Part of a small language model's weights: 4 heads of 64, biases.
Each number is 128 + 32 x the weight over its row's rms, rounded and kept within 0 to 255. Layers, rows and columns count from 0. Numbers have three digits each. The size before them is the row's rms in percent of the matrix's.

# v: layer 9 attention value, 256x192, rms 0.0834, rows 165-229, columns 48-95
# o: layer 9 attention output (transposed), 256x192, rms 0.0701, rows 165-228, columns 48-95
# q: layer 9 attention query, 256x192, rms 0.0805, rows 192-255, columns 48-95
# k: layer 9 attention key, 256x192, rms 0.0806, rows 192-255, columns 48-95
v165 103:052080136154103083180120048164074137148120136197142120126116135167127123132111148136051115124157117107131062121103114120103101098196124170130159
o165 102:050151168083102160130073111057222118095075097138150141149134133156140161147121111123124105056175116123099125133173136104142116117144161156164101
v166 096:169096132147120127156146128121104144128147110087098127145120118137143116105155079130167139075194113121114065185098100124111153105171170123146112
o166 096:073139095179106125126149119136109075149070110178113086153140134136159134128124055141132129131113089185140173116107134075167083121106102126091173
v167 106:081166118173114125130188088178165141118157073092138142106100112129123079139122169162135156077168137146077032167122143135115118173123140083123171
o167 113:110111136171143141169127109083158113103146111142124031104075124153121118123139142152134067113065129138135071150110162170125069141184099143135103
v168 099:153112128118137147094145092068151102112126129060108151090082151132120140066097223100167146147137126113116129104058106171109090121107118092102108
o168 103:115050084127140156108163124160128137085144141109092127105095120172144117100052146119160163097108166148216137127083108177100030138110143123098114
v169 102:095150074169113073104080128113115091138111133120175173066139098149151139099135065045116161136143095136115103158143117128125120155139153119139106
o169 103:139072153138148113149086176139115119093085126061141194129081044098145108154094143118130139143190158154165138110135132128062094101164175135148082
v170 098:153120151184113065127155143082089132108138102163137084102145135160109169185105139126123128117187113099208138202066178090185153108161126132157083
o170 100:101138169112165145110089120034176163152161123148154139133117104073176134115057122079093116121154116125140050141122090129114078167100042114158149
v171 111:132194142068111145139156157069071144080097113136164117111168174118138115116125206204086123125118175135128099115123154113141133111152103113112170
o171 113:116162119162140126146129109162155154142134167122094091128098185118072085098127112082105128137079087071114109089130151144173115140175151125125176
v172 100:143081090088125141172148083164142126089160169153077108181141147113165135161090130144144170162114108111098149132166093136158186132066098085127112
o172 105:106109057146055151075156148130155156113135131149171094155171210100101157138150102127156127153166161167085153123158166114163135087093107124132120
v173 113:130112093139142115091126124122068092169107180153131153137141131167142091130090126162175132112132114158078084133099073118157167087092162121195109
o173 121:134093087143119098145159172151123163205055115092110120150127135048206178124136113129166126065212118119061132090200158132084136115098189162191197
v174 107:090094157136131115107102121040140142109154145139107123108120154126168171162120133157160165115064106184126159144128119161122085063163143109106078
o174 113:133140182078105091161130122126137096085139134047161101137145151089098163103114106132110147129092076136154129126096119136069128064117156172103109
v175 102:079157123128109125095104093134117092104115133145104119090181101119097174080076160141138140069102119112178142086098091126137060126142112139111113
o175 109:121175148111125075092135148142101075123096085088166135151092145124146158128150100179054155091185160104151168113149155144126083163157117126101153
v176 099:098158116091120107126157145170104091121154212113101106125125182127187098118128104138118140146142146089109139176137133169082114089133174160117115
o176 103:141098086160113106150146087078089145167102180089164093141136145141106076163139110175149070102094223148084156144179124116118116162150146160135137
v177 102:119086109067118145202113180149083123119152142123115147121174161102207155077154120148097145148119141145121151131133107121101117151166189135128146
o177 107:108152191127142164158099063108106094168135162131092130174081140088116198104141151154158137168117152127092196139165167051161141128152182182133089
v178 105:187149097107139187159121126098124119140162087153151120125096128100162099107117136101139145104105083161147180108120136096090107010094168136124087
o178 109:151120100103064138115178160209179145102104105160046152114113122113140114110108107110104147133100138111101119183113144104134074114118170168145177
v179 092:170166154125150134144179159094124173106108055170103117117173118060106101120121142100105167107106132178157143086127077172137185131157121178155134
o179 093:164190075165117146147094139149134144082117180139173148122150143132131101133118106098077119132149149134087088111131148130168151102119076092156127
v180 094:161123106115128133161135083135099064118083127139152108201124149109157073106154098089158172126110077118076105133106156140093127150128141094022156
o180 095:113097147131117080089097132152158108118131137054133111158174116108140110107105151123186173102117149141147106099162081126170135139148164168069146
v181 099:124088077203173170095086169126134111143112163058119100112147131135152120098079103077106116123109150100064149201153119133184112105101140119102142
o181 104:153082139141180113114151145158105094065109122170115096129198074112116210082084131163155080153195136115162180098175109130043088112126087092135094
v182 102:109146090146200154150119129202121148156144129120170162152199122132097147138115126124146107149140143090143155149108130140181147120120098082171136
o182 103:133164098135152140127116129098048125148142152130146063088144114171083102113150131095118078160152153151116147124142128111162134063155132157186124
v183 114:146133101130093101091139144123153116155091143162109148134121073111075135137147092137119110166123122211119102075151119192143132129147111152128107
o183 123:118166104129097132122122152132138119104143158113126130118154115136082174165160160096095147128137126172120134129110080131151122104106084098151105
v184 099:054131110130124176140119140139074118141134103092154116150104111112106152088107116127128100188109053142077120115115111143137154150137117076121087
o184 098:138132101096087122150086090193134126129130080126168200123106108181096162116149190139153141152099134126100118156152118083151196133111063194131127
v185 094:115055129047149189082132096173111126101125184121145107116169144142169168115082128134120091143101150166106103158105096079179163107170119136126150
o185 099:137135125139052081127132102163138191182113137105126175167161127099162084114125121122181157116151170089137127093138129151119109137093129119054167
v186 098:117147171146114093118167144117088094146098085226154125174108130176121122092099137133133147139112202113075115146124151079134101167135136199120169
o186 102:174127085122166167144137160109121134085058141172149130110128122151146131055125080114132110115096138148131073097106089156155116137144115176056085
v187 110:136144165170059133103152125126107097067159155170107059147116158143138120115106176125107129117123087126056152156176145156122089094158128128141130
o187 112:099115120128105138111118105079084133092126132090130121114130130148108110165115154193172122141067087121078124142125059086110124110050164141105120
v188 099:112147182111112152083169057162092111167106132076130141079108070141149114146146153139156147167150147098172141040126131163074157140133166104156130
o188 102:141148143150144186150138140158156097208091101130184127088153120166123083198141127126164138098204132194129143145139124141116087087146142122160168
v189 109:129125166071108190089188193084156122169125094058163161160114109115094121190100102153193107141115112153141169091089134102099111109139062140135170
o189 112:137123163123155113205134131163122093081185132149095133157180130176121094145128135129147129135111092127118083120111127091120104145074172149054083
v190 106:125143125141111131126115168091166079165097034109141055071159144132175152101093117148125111115156101166076120163178127094151167076104151168133077
o190 108:118093082099138127094168162149168139173088038163089139124109138129083160147121120138124097120117105104183137141108140101093091127107134122151162
v191 103:086072141124088078134139147101112125146106063076193100113117120097159114113075087137068166157111201159136101110171120084113129125122111145150123
o191 102:124144135112140137117120125146171132155106151100081131215130139178162134102151175076172122163020123162169167130045134130131123111144087076142112
q192 099:165085135162128142108101137122140190167130094138147079132168152128082127115089178143148103098154070128115147121112093106078164118124129146091106
k192 099:152124115075139126129132173076089129182097087126142121108189107185104157110126151175163145154184082022114118079147138067129153082120164194133198
q193 102:157130132077151123076140156174145145156085126117078163076093173126112084116096174135144069120083158187195137144156106122140122092087131144107167
k193 099:100162111041168116109137179121141133073083089122125143153115097122134135108101165095111085089139100177113114071135128119119134140098154152116109
q194 098:119094102140126148192136091167103164155084143140035159111104126106102131158105124102100091056101130164135099129143097133152142153163147169107179
k194 099:074152136200089124173155142138113084160091158109146152110129062078160135114091139140109073129111133087112125185132153171140083111112081116162089
q195 094:094108142167182130103130155113136168048121160051074068124067107069132155133151104138105130145155112117097129156105123109143097152029164163157115
k195 094:121171069145122109144137104081091145113143061112146098143069131083095143156130110103196092123123077130115140121118134101141119115081064175125149
q196 102:152159085126119108181152142106166128090174137092097078164133127087137129105129118152110123104103186092135121132167159141107212143136144093095115
k196 103:107105151182096167189164072113169135119150137174149104101151122097126123092112101154134118187183184122107137118134179185104138162117130137140088
q197 101:107056143153051076088146077176114138073159150187143130148102170110172124144138133100161173126117095152134143108135159121148140147129145159109085
k197 102:080065154195122146106090103163087093172101148149073125125077143202137165148105113149122137072146130075195175138087130091164099136163149120118178
q198 098:191125137092093150142163119174178110147091140133124159097112139158116131164133090095166210102109110103170123145166134100123112160165090123136182
k198 098:107120134117120149105145116162190124115079175073067168086105176163138180197117075158094154103105114081165106128132103129131077084110157120116175
q199 093:184068148126167122134149124183127102095200113175164076131167104170167109084130119140178128153104109141144119150111087126085102123065153121123174
k199 098:160132142130156112148132079170096142115153097123119105106179193122132104166085113129130108116186061150195037110148119108121155151116144108086161
q200 106:120112193113096159172124157146166162174179090170102173128166129131140152097145180134128101106114133135121124141181106134219111103143120106119149
k200 103:098053133125107120164082139086151159187094104125118168120101177140159168146154143130170171166136154118089101103189069099171154175159078112091099
q201 102:064135108106152097155108166150176116151152159098185102176091129133151156092155118135166174130114111075147070142122105096108147136121139183145201
k201 101:147051129095183128182111121136099139124122112117190157187166129098132109137115128154119162119075101138132125143132127095096114130165054136155109
q202 096:044137135135117111083127135131110077131190136108222103096107129107094161110189180139162135079150147099100166145131142116100138067096074099107160
k202 099:094094110122073167122143187088111150131137112087106118100147095164100140161150175152099136120138114110166164146095096144108114117132121110080122
q203 102:044091135146110160134140171159105161095135101135133089154130170101144051101163207134137105134111116101172113094157129169141142141168124129135150
k203 102:143094119177114145177152099156189164125086103081161118142101105158086101172117139117150110099147099104093139125139093133097126176101121136109141
q204 097:127089165099120140152101141114183181159136145197199086128120132127124153136113194119073080100181155072119137129125165156143144103094109100161169
k204 096:153131144148131080127098122100020188117113069142118134109120157121149145170116109090096108113156139171110156110162120117143166131104124095097198
q205 106:183106124080165160085133152141178138155119135135146101155122139139086106097090162082149126178146151120098087108157065056144150182145169192163137
k205 105:159144147146090090143147098096181123145171118072108130148119078149125129062137185120085131141131125083088183078197120115222109073162185144165144
q206 091:114126147143128116156162157089060097175152124223143083100093107134077108091152177115101158104166151096146107186168186141145127125150115140150119
k206 093:155121197120097110101122136171114129153138117130086096150113133161132118166130169111117113119143156126139097159099137153101165122067140132170148
q207 101:075158066148103134093132087093149137142130125111057149144151137160101106160128146129156177109101162145163107141142113107143076142132092191201122
k207 103:170135109087157068164123120114107128127132143163094164135104119144168101117109157196091099169094113095132105130116116121118125153136063194138082
q208 102:092148147103124145051071090072105116127049101152133120127086113146132172111115119165198149114098106081090106155139151101172184094114147170132172
k208 105:101174199075130135192060069188111093119101065150130122184099129184115131136076100159163164100131181103097093120138093139089164116110171115158129
q209 105:185094064088172134160112121098149121107162081088099115126063125097165150162145172143106162162173067098209107083121094166144145035166068137099188
k209 105:137132107162179174188136157149121060083185090084074113190104157120121139108102155151102139127093155137163127087115110192090118096142117139157144
q210 097:123133091137107124085128152170179132153105115112155156137106142095137166162049134115136137146080173107119152158123109162124142179105111100171065
k210 094:162095139101075141096161103196097082128129119114113122125190100152141152158194101103141131138171123112068128218102154105130076152116116106148164
q211 107:129097153163139126134152084117075104141206124126178120087125106136128082129072161131143096098135110141129148147151090134141140188126179102085122
k211 105:132139170094095105095097065153113163132154130099112155139081133125163103146177162088135114122068117127139147121104120103089132152110173155090079
q212 098:134126114098148124123061176171147083129110107138141191113174093076161155147140111137130116152093089130071094170137105141085141116036145113122189
k212 098:107124148138137093096102163138145101085137151155164129115143082141126128085137099151200138166122095110112087152097086146097152109125072084145151
q213 105:102084128134135159126175133107139084112116147083161142130098093149133088149038132096158104101190123118138105183127124208165058147119097126116136
k213 106:103125138140115135168166067122149103123056123093127068093080151124145147110127127100122141090110182134148101145142156084156110103129172042213074
q214 093:115147128067132178146071131126198100129108125153119128118126152163143111078155172139137124130162097110122078074137137069124134106113122121081148
k214 094:109193141147036129117082121170125093160111093167093138142135176130138147128073147141092140138172142188150056124102126117143214119159124102087163
q215 101:145100136108107083180112133150147129146133127125096141101128157144137041094183132091134184122129099064120163099130205088109145125147094177123137
k215 098:138082094078091079142127105119140130112122101121112107105070071167141136149178160144118113115137115121094100112134106104106147143156138141050106
q216 099:135072150127119124116095130090101128117117155130108186172158159040152038168141132118164119160181147158157086074145166082136077104127101114130179
k216 101:140144124162122108115113114108108125109104124161121157118131125078138112164129150121108159158147153158099125069206074092068047106106104152126093
q217 096:122095149146192106109134165098134086128120133172112129102157121115111148115145122140125042095080110135134126099151052128086105103143098144152099
k217 097:163083104134109110145180107121117150148155126113136142136077148114128126090149171137120094154120085170190075127106178116093160066202147135111163
q218 096:131161143101166080166085107156122101102107142162172107093176120078113098134174136153167104152172106135159156113067114119093143145143104113150115
k218 099:122110090113155119148117114172184133148082204088113101071141095084125149112127137064086123158180184156127166113071129106081134109094098077106127
q219 096:159161164161147150103131081082131175152140140167136055125145148120129170111123084120140083126119113171141140104121144111112108113045148148138172
k219 099:175188177178169096161154150086157105133109122124081123121129098142163148155132165136115163179129085143163131102091136113131167106154167113062153
q220 098:146100103112156150126140125154131109079143096175171045111122171119131167113138155133139159099145182176184066121106100197116191048141047162129120
k220 101:104151125153153088090137142091098154167130108167091111081087122124098119152173099170124093188135175157144147137111142158138134143121074130063219
q221 099:177135163187104118091111134133127125160168149116138151083135116095126132181146067139091138142160083134145137087117125136180169132127170080083109
k221 101:086176143165107138098102176119054112134135116070142107180106160122142087146125122120100146203137139109175162165157145168133148115120147138113083
q222 098:103161139093147141108088146116173101158129111148119104100101098113135103170117117050092132110170075109125156131147139141105142111110128135158156
k222 097:087155091085167164126142119122123160092143133140166133123177101116126130116170209135122095086123104055176089173134097105115081139158139139164171
q223 099:146083124202114154128146174104047095150113131080167114122091186129124112126113152133115189154199109144112115071079126176141178091194145161139107
k223 101:172123134104111135142144164103130181093099076123165166096153128114108131097119136126136116128136126191160186148130093134080124067096127160116158
q224 104:112110109099144162125105157127124089126095183131097112123132100091140115170154103141148180169111140107086097098043120158147120125129116163128077
k224 105:159128105096157119090125071110145123143143122106094069125194076101142156152131081144165192153106111165113134145118138123111113101191131090099086
q225 099:121135159104092116186108149156090160116082070127100146110114140198105124129047191173119142124173158150139115110144114120090133158135193112144120
k225 101:091175124065119074101056137085088134157107123188099147145141114123076127136139183127088095136126154162146168144220144152125134091130198145093131
q226 101:118103149216118154143118108138152077128137120149071175158110149081170107126099122157069148114157169110099129120127162093141128155124104094135129
k226 104:163120174121145120157105110134150128142064142121139157135174106147150121158094087075113098129163131099123191181199061223171083098154048129051135
q227 100:174110109118136198119121116122135172091165139108068168145136084185146129122155130118132110173164161158081149111096117087133086094084158126145155
k227 098:148113135163148128098119137138113133188151089090147169119126096105152135147119116082107119073158183145134115069133160097089072151201137143106193
q228 097:160121117127104072125140197117107142133129133166115151099163117178098181102089144108112161135124139146147118100131135079123091076073163139051105
k228 097:100091138088114094096137147136143044155109142123127198112153138110101214134111167139091104172119109115138116085151101147079170147135112186046081
q229 097:128173107108084184126170159103148108125099139123098136091122109120149096116156155109160148180161105175138146119127139079153217121093135073149116
k229 101:092144126152152137084161182121079100095151163124096150092101122181096067142169165144107165156104153127144129141145133103143148033106077145181117
q230 098:089113060116131057105199123139157118156154147088130129057135196167154111142125166162139128119127193127110135135118079130115085151080173105153186
k230 096:111145084111154126110131134134078113081151124158189161085094153110119136095170121102049173155167145101135199113100120160122053107131080078168148
q231 104:161195136163138139169121123155144234106120100114083154071105113123156101161149102101152124061123179179097145098141146194056184133118159179096105
k231 107:118172125147183130182168121147111128046120116079124149118166141120063173119208112116055163068124175139114085118154081138136142209147119159086120
q232 099:109145093125140111149137114154156151084140126168190157092106147074096127125107089114167139122129133085136154133179144116151141139123069201183127
k232 099:095087073103099122141099111160153098097135070096150138127161180176065146115129144134132173198143161120148114160125133154142124153151102124117141
q233 100:117071121072065089099204087084103161188109118135119092142103129137125178191097122159145107166160162085157120143139130170081121121110127117123180
k233 101:135087093166048097118137129139083110068097106106149102173074113168140128143133142111134169114078158117117106117113101188159170098125177132087099
q234 101:074082109170164132114131108106089154112152074133148167118103112083141181071129065149135070104160127079094141134144134151184122158188186159152103
k234 105:127073065163113092078089137121126155127124095119155132127151179139152164152115158137071144162150087104104156121144139160208173122162165065155149
q235 100:142138092107158155133094122207144102133165169134119091125045102161084099162155084120091145162125142103159114158155217170132113084185116164113127
k235 099:140162113182156139123129178191145083108075143078073112134071152084171151139202114152190173165111146067122110117134158121097172125163097146096119
q236 102:054146063131121167113091180136140084105081115107183069119106134143138156115133108148165082161140115175134161069123089146167133115128096070116132
k236 105:161042126100132171177121159168152140137155103107148092116128112122125200118172146132082058117126127133126143090140120113164118080143108090131095
q237 093:113106138119152148128131134120128147167150161093106131101187141045132097105087144189182095108111134142178115147056125191097166077158103110154096
k237 093:085070134113143106140141163106105096094171166125098080060101087129187066156120162148140107060169098176144160153125143147163103146113197161095145
q238 102:152105118111157136133117166124153064131154131139096137111190083114143115113112057125094098135150118205128142187141140141120147112221119149159094
k238 100:113093151158175159086142142098156175166095151131034177088140146124142080068151055120157095181195105130117089176076121124134121160166109147137158
q239 095:102088155136172150191122138171114170104103141112137147118098097158170126127121102177147133113136155194096102094137194131159133114130117137124141
k239 099:129155140110092192107122132156083158110082107091153155166053172177162077097149059081118117093115159152083128105158119094183110056158090135109097
q240 099:075079112176107094140136131115171143115084170097131102068155068079123126150102166077092147125139100167159114117124118111136114182101099131057104
k240 099:153118130117108135130082145153144137112111165143141181161120147128166140091065130103150109153106095076111162135078148106046058143111117131081129
q241 098:093140167167117113132181148119148069150075073179124096136101128144166166144088104129126127072144138135158171102182122149093138109127122102133163
k241 103:128128104135139111091167115138100035126130089151138141181081101179123179134141114120115124148181138142131156103145089140109134124099111084099129
q242 096:145111115139098125117114124159124138166101125119150087156144118059110137106152159094120090098105107100122157082151193051098150065119125128168132
k242 097:102072134070145176154079123108149083124128184141149154153183158118144119139163135101129131138158130102144146099121151078098125073070118117128118
q243 097:155118127159136119105133187163134137188076156091104098109185165164168154125102121070093146152132126107141148108130088081133101132114018147120144
k243 098:124158102112117163160114156130195149124147123114119112116129153124113142110100143108138085145101117180150104083135152076205082129157028166148174
q244 100:135138167091143155100121132107102129095059067110089144150143135110093123161122142114136138153115109117145148131152143166164130114119110129128109
k244 102:092180132101148098156133086132097138133085171111079168096112139172125179129171156129140109184136116123110123112202132145108160075137170085160105
q245 098:103177144101063124100117172125158121130202204132078194089168101156111100104140102108111149153174124100099135096103144171139139068131109096178170
k245 101:166140150117125168094087108143093144095168192131145193122085064107106058140082129127164144127155126135170110168150066177148119205192118129134126
q246 094:074126092120122140131103099128152112107173172099152098097090101103183112137154118133125129126092169098146046067098131141104152187197113162162182
k246 096:103141084111054139118099092140185119122170137122160103102107107120137102160166146189106188091169180101143145147084122101094152096110071105136141
q247 100:127077177062175175090135196087152106153156131127059069157092114099077131078108150164087103186134089117136158156083145061152135174091135125175104
k247 105:111150143092106116105138155126147149151183145114198160127102109124050129165134176112130076182125101131126122111115159138166139083128113066055076
q248 101:132138163118160125161163148147113155082107143111137095132151167135123122192080124161135102058119059116072095134153149155144159054127112093123137
k248 103:153130132204105132132183175177136125166097092132131088034176088147136154122144110107138097147102072148148082149212167121130066104092188129117112
q249 102:093104133125112168120129148115158074123170146146146120154145172083114117121111137174068174070108133116171167156135139132097147202082134153087116
k249 101:206126116150131115136168151084175151173103158137174161091125124149104119160135118095134165159111159102222174084164083153084165110072091135137129
q250 099:114153138158136138144125178193123115171148079125163158146105076130154129146132113079156096182129117141144119162137131136099092125139185131143074
k250 097:090080170121140100064110117145115160142085133114103095092115098159181163086098134121103145168126117132140165140127120139134089136133157149144138
q251 099:104128060197156070144070125125169095166109145129108124097106152101145088139144215128101078134128176121104083128156124119100121077113150115169116
k251 099:165132085165143132137105120153035179143116100117099125136083088178129153130144196132129118155161115138118159127144138129125149113096133136181103
q252 105:134126127122173130115116123092127144112097166083135138115131094163118158135137181195139135100118111150060160126156109175142077126114135106124161
k252 103:095103114127136088147147123153161172145145135132181142189096145129155094162120162060139156141116121168095142113101117124089111121110162126115127
q253 098:171049121128139105183167105092151117149121112137110123057089123126076078143096134138171142184165143100128104149082131106145133148152139196159138
k253 098:118097143169116139145093138148090121156074153173106118112103159090137124080125141138156082126159131131154146052129114087146089109108109147151108
q254 100:115096089141178155118136118110108118154098108119167113161116117125169164103165106144138119089156104163131195126116136101136119102135087140102076
k254 100:079147147154164121127125112137095125174109126166083072141168107079084119113124098146103099138101197044165101072119134164192137093146102122142093
q255 104:089106131101117085181099185153071149092094160143069149135099089067099119099120146081138132151017149109134117150166137110104107155103118128130180
k255 104:139095129090123087096121157192150038115179119119084134121147100183125153177096145138168167133086153124107137117087098102158108137134142115171192
v192 104:131168142113189149117132151146117136129152136156115060130179165145107140088162189174165115132120177076110105118113078090140095100077121099091157
o192 105:148099157106080129130153091134078124117113085114155179154200137188125048096150062168086144145150104125137079118148151139118118155136156137165141
v193 095:154108187130107126098113070143142160193190151114077162103145173095166147191108130149237127136099157114159082096138153114162059143097064112152104
o193 090:180121142103171148136156127056098122131120128185117162190077132120144068107099148103078093081133097126161183138128114145152145073129194128183150
v194 096:111133119115167149121108166085136117137165167178154118110122147104138173128129108120146130090110195154047132127113137156115101137184118144166151
o194 089:154079179100084091126150056129124121147097146145113155136141124152125156144106060122123088086130139123158141114121128140118139093137149197148187
v195 097:152199092096106116119131115094164114137124158084128116069122108072116124099111137205134162125201156146143161075153080137083182118157141141145128
o195 096:082139112141149137095087121083045115118117147084168113147139110168078135158091116142154108166112128120111131137197155135142128136093074132120159
v196 086:124114099145097187071101090133117173146125093140160154164186123158130137137127177102128115038127104140105209076081127100143149109135095152123181
o196 090:116171209168176144126137100137163106116120169087094094102163105060077154139185111142079165149153126126103111110108151138088111148120133071157100
v197 092:132145109144135095143047155084129058103136198134189150076151143168255184119150130088121096164150139137125173155169137163169162160137141153119127
o197 090:127173155195080185096137084150129165155126178131080082103123193165133057167146110129125135077103122142147126141180134149108106063085116113116105
v198 093:112123093157117144134119127114068136111111081101052155096085092090143162168108076191107172143156150123170099123134116114108104156161104152135091
o198 096:173149117131078148126142134102140095126120117143193126113115168148198095102069114119128128128112074107106132173101101140171154139097079104150127
v199 095:157104121147089143159122181086119075171201093121133073192128117101153094089163109075151158196139125136144055110123173153119164137134152159117145
o199 094:108202132136111129144143069114081146130112146209129102107125180154125135095143128131124164090122141091136191189148089091147132095107030156115160
v200 092:151083118113094142115093087150180090106140132131143156148159101103123153121136130169138083115120156123118101176164130102115158069151105172104124
o200 089:124189150095145156139140162132085157046103094100134067157149155115156126115157136110091198207134134126129106145125079109158110181117129040179047
v201 095:128137111158130123161074122127134115118128134145098143106182109076142151195047112146134133116133095156143150121152143103126129095163158068141104
o201 096:118079152123153127137121088128119116141059066154163140091119125115111112128174092101144142141101140115112162191104152099157158140167193130078122
v202 091:129108168108227098151117209160121113104166144144109160139130126113103134138133126151146165117132092114169131147076102186100183145079101139054104
o202 090:074103046098101097136188118138202126181105186127149182157137090152129123114162114104071089088155105130140117116154133152118060107088159159123147
v203 095:124131182117155173192159116109087130183099133117167101122123131101140153097115111138072134194115181092069152124079185168119104137106178119169147
o203 096:164117161105143088090128112194183173099085057118094086157133151160098093145201155112113167171141113140143154120118116083124181124174122103018171
v204 094:202116163128166122158141150123134168124108183163089139111119131117101163093138095118142051144142091144101145122109143191115124170123129097184142
o204 095:138113101123150145109090111206100093118201136151081159149175103119123098136178167136127175079119165183100163128131126100117159103129208159105113
v205 097:092141193113180168164139151091140192079144161172100163137171163180139127151133142170097158116103066104122084088146197152125114120067131128092131
o205 094:118131155131159149131101065160097135173072138126128187123147133138102138136197146091141126100126182149114114144137131170073108180148143124074130
v206 096:109136139159078119134118099101118123148129129086136086149106114108128170136121150143094065130135171140191199100144132118158152130142126158142126
o206 092:145151104084083078100143126120105159103142089136123158176102177046143160119133103142115134160080138082125109155174174112099162105109098081159137
v207 095:095187146184131167134132132096130147109122143090111130146132091144122114129110159091166114108175122178111164075073126112121117131120106125100120
o207 093:151089168041099182128119179169154054101153137188089132148102104135084141141216129193149168105133152071105129138111141138111134130131123148133122
v208 090:165135134134124112154130149167144142112149120142047150095180143030134136102138117119120119118091106085101131137141112090133061167126107191121103
o208 082:145117160133128117164155105076155160167107111116174120133156133157126113149144083124192107137179155148139091140137081166127137096168173098126162
v209 095:155129162059125155137113110187131165132079109165136095155128166086142087156107074081142094179170167203097157094092115095159123161102094094127097
o209 092:138161165109093134102131067112185162085152074150052094152130139100073119074196129185072138172110144114109128129173126071139142077108170116130125
v210 094:135140091111160121124093112154146187117133113201139124156141118142095166130099142140089131155119048145122194151118152110131130141123184116118106
o210 097:117109075138105100140131106115104117083123138116099152034113113154207112154114160142085136147129210180145119156147079138147143160118089056105153
v211 099:097167137116126135104140133110192187100118122138087153171151121153127111107110166158097190143114140092153186041165107118195134158068156121149085
o211 100:175137082059171158138110092176125112108097141090127113128089086157132121119204129162095153188066093103152061163115156140050143151155129116147124
v212 102:119112151081137151171115193180133130185095136148185171147119174143162178155161105147143113165167106189129143086142084144114128053138106068121098
o212 095:162173105088204182158113106120111156142133113146045190164143049129110118088121109139099073135137111180149066152119106126111118161192169127121162
v213 100:152078122136053141180136095135099195105145138120111127161113112160141057198197104158127183129130102106174120099064111111097077152157168194109121
o213 098:141155100143106091117152194094133078084138103155166170066134168106121208089130103106091116143148129144079111155159104093119142138072106130157049
v214 091:179164113130121103150120127161144076144205136144141119134077183069105121168135113071145142089058147124197152112063164145175103113130120148093124
o214 087:081127125115112130139151103058125128123093106082175176120159064097135154105142107136161145131085097140151166107116082088110205131131111188141152
v215 094:120154094106100093131162115168201146132125114185158113136116102085106082153154081082153097129137109080186122092084086137148132118112153126181064
o215 091:161151168142152158087133188139064124073116123085144239130096130125111118115156138127126192096073095085123095138132124101092165138133151137110181
v216 095:075084087131165125167080102145153182094149197165090202133132113133092176122126094184130127169107125191151082127111180106175122146178185127114116
o216 094:168147118160167137135194137153138130130130041090143112154092156155146110116108167078109102099094087082148184121084137125072134162088163095120169
v217 096:074153126111119149140100134152169170153138107104123111135162159142212099135102115141143118117132136099162158146139150132108159130133128093150127
o217 096:142146075148106089151165137153076126101106170115155152146167168133089167127153129133066112143112086201159112065110125156135110073104119114158164
v218 095:134115087084154137127151137159105134199143129111156154073099171082097194195112044113173101113123136128096150183150128125112148091137127074154151
o218 095:162107230152106085172108122091151127151139080149129096151132151110108034095056124133096115144168104123145148110125071142146073166088124139053068
v219 096:112131095131095125088108139168114166108133111113156114182101126148186149066177098163068098160175085099114130165077091170095116179126076081105061
o219 096:113175168222087090133166132130134124095091083123116066101156181161159073116158088138154149120146223176129108059145186152103124106132140166152127
v220 094:082144182182140157140106122093080119126062092154112110129092130103167149048145103117148140130173096146122118124131157137111085184084146173141157
o220 087:110071127126181103140092178189107160122193176069111151195155182160080150127099158151116052185101150142075153081098128134150137102131187119077118
v221 095:213142097173104126112159130125118136173105081108117160114203135085157148099144089151173180075110113145144103069100140167133146126147182133127092
o221 092:113106139116136093200061129089146102119086163112117144088087118087104123186100126148142061142144098128132147202138081157137149125147102174192111
v222 097:094170123188137122124128136117183170107102154105089144103158171105141152160164131140096178119106110055138147126123066131177166081136097075154145
o222 095:159104163107144150170155123190169083109115108104183047114192115136104098110120156138129114093141091154147115104146128157122128122075129133094115
v223 093:129158146157082145107158182153101160173159145087147091103184127120139135104109113116097101152143056114081101050143109126108083128115129107120121
o223 095:116104092076193159140085130071111069073188142162111110101112086154103083152094126192116129155146146179180080173074161135137188142081133126127129
v224 088:141143118167117148070207098139116129103144164072060167117105135137163161134181088113118117079152122110179136161140109185130133126087137121161113
o224 086:119175141091125135165036115118128110175102136166093080151115084168134112125104151200151112140100093144159098099146071089188122095122079173118123
v225 098:095129159107194118106187118142111175198135143122116115150111112118100135128137089152149127102096131120145090145089107156141106087085152127099091
o225 095:150126115134124116135174145128077109087103076149093170118109129128104072163128137100114100167228188105089125107126118148082135096122152139133159
v226 098:189175142116113152111130123129105147095086108139156103151126146218127171076171109077213132128112149132151130030173195118106109131176122143141151
o226 089:111148168120140084100133087157178133120134102104142139140186150095107114159138115152107153154165077091078117180136118067161163102115169139160113
v227 092:163117130160146141108152159133165102159170102096130106203127083120156099136143090141138063101151107153169131118114142125126137151124125088159120
o227 096:074132112120100084170151184131064174123072153144097149109207162171103153125113105128193109179121151106113118158115149140146065086074128129097161
v228 100:169101104096142182141073124140144123154144106126155179140110103169116152165069218141184179143144149170162123118100134143096122080074154088125094
o228 098:124126160115141193147193116122113169122126145110145121069123104109144062152152110083103079078119153168095167168107141122133114134134139138166150
v229 096:125178105118116149142126109066164076171136049151082158095113109145109156019153149100141172147067171091129157141116092144135117125101160080150152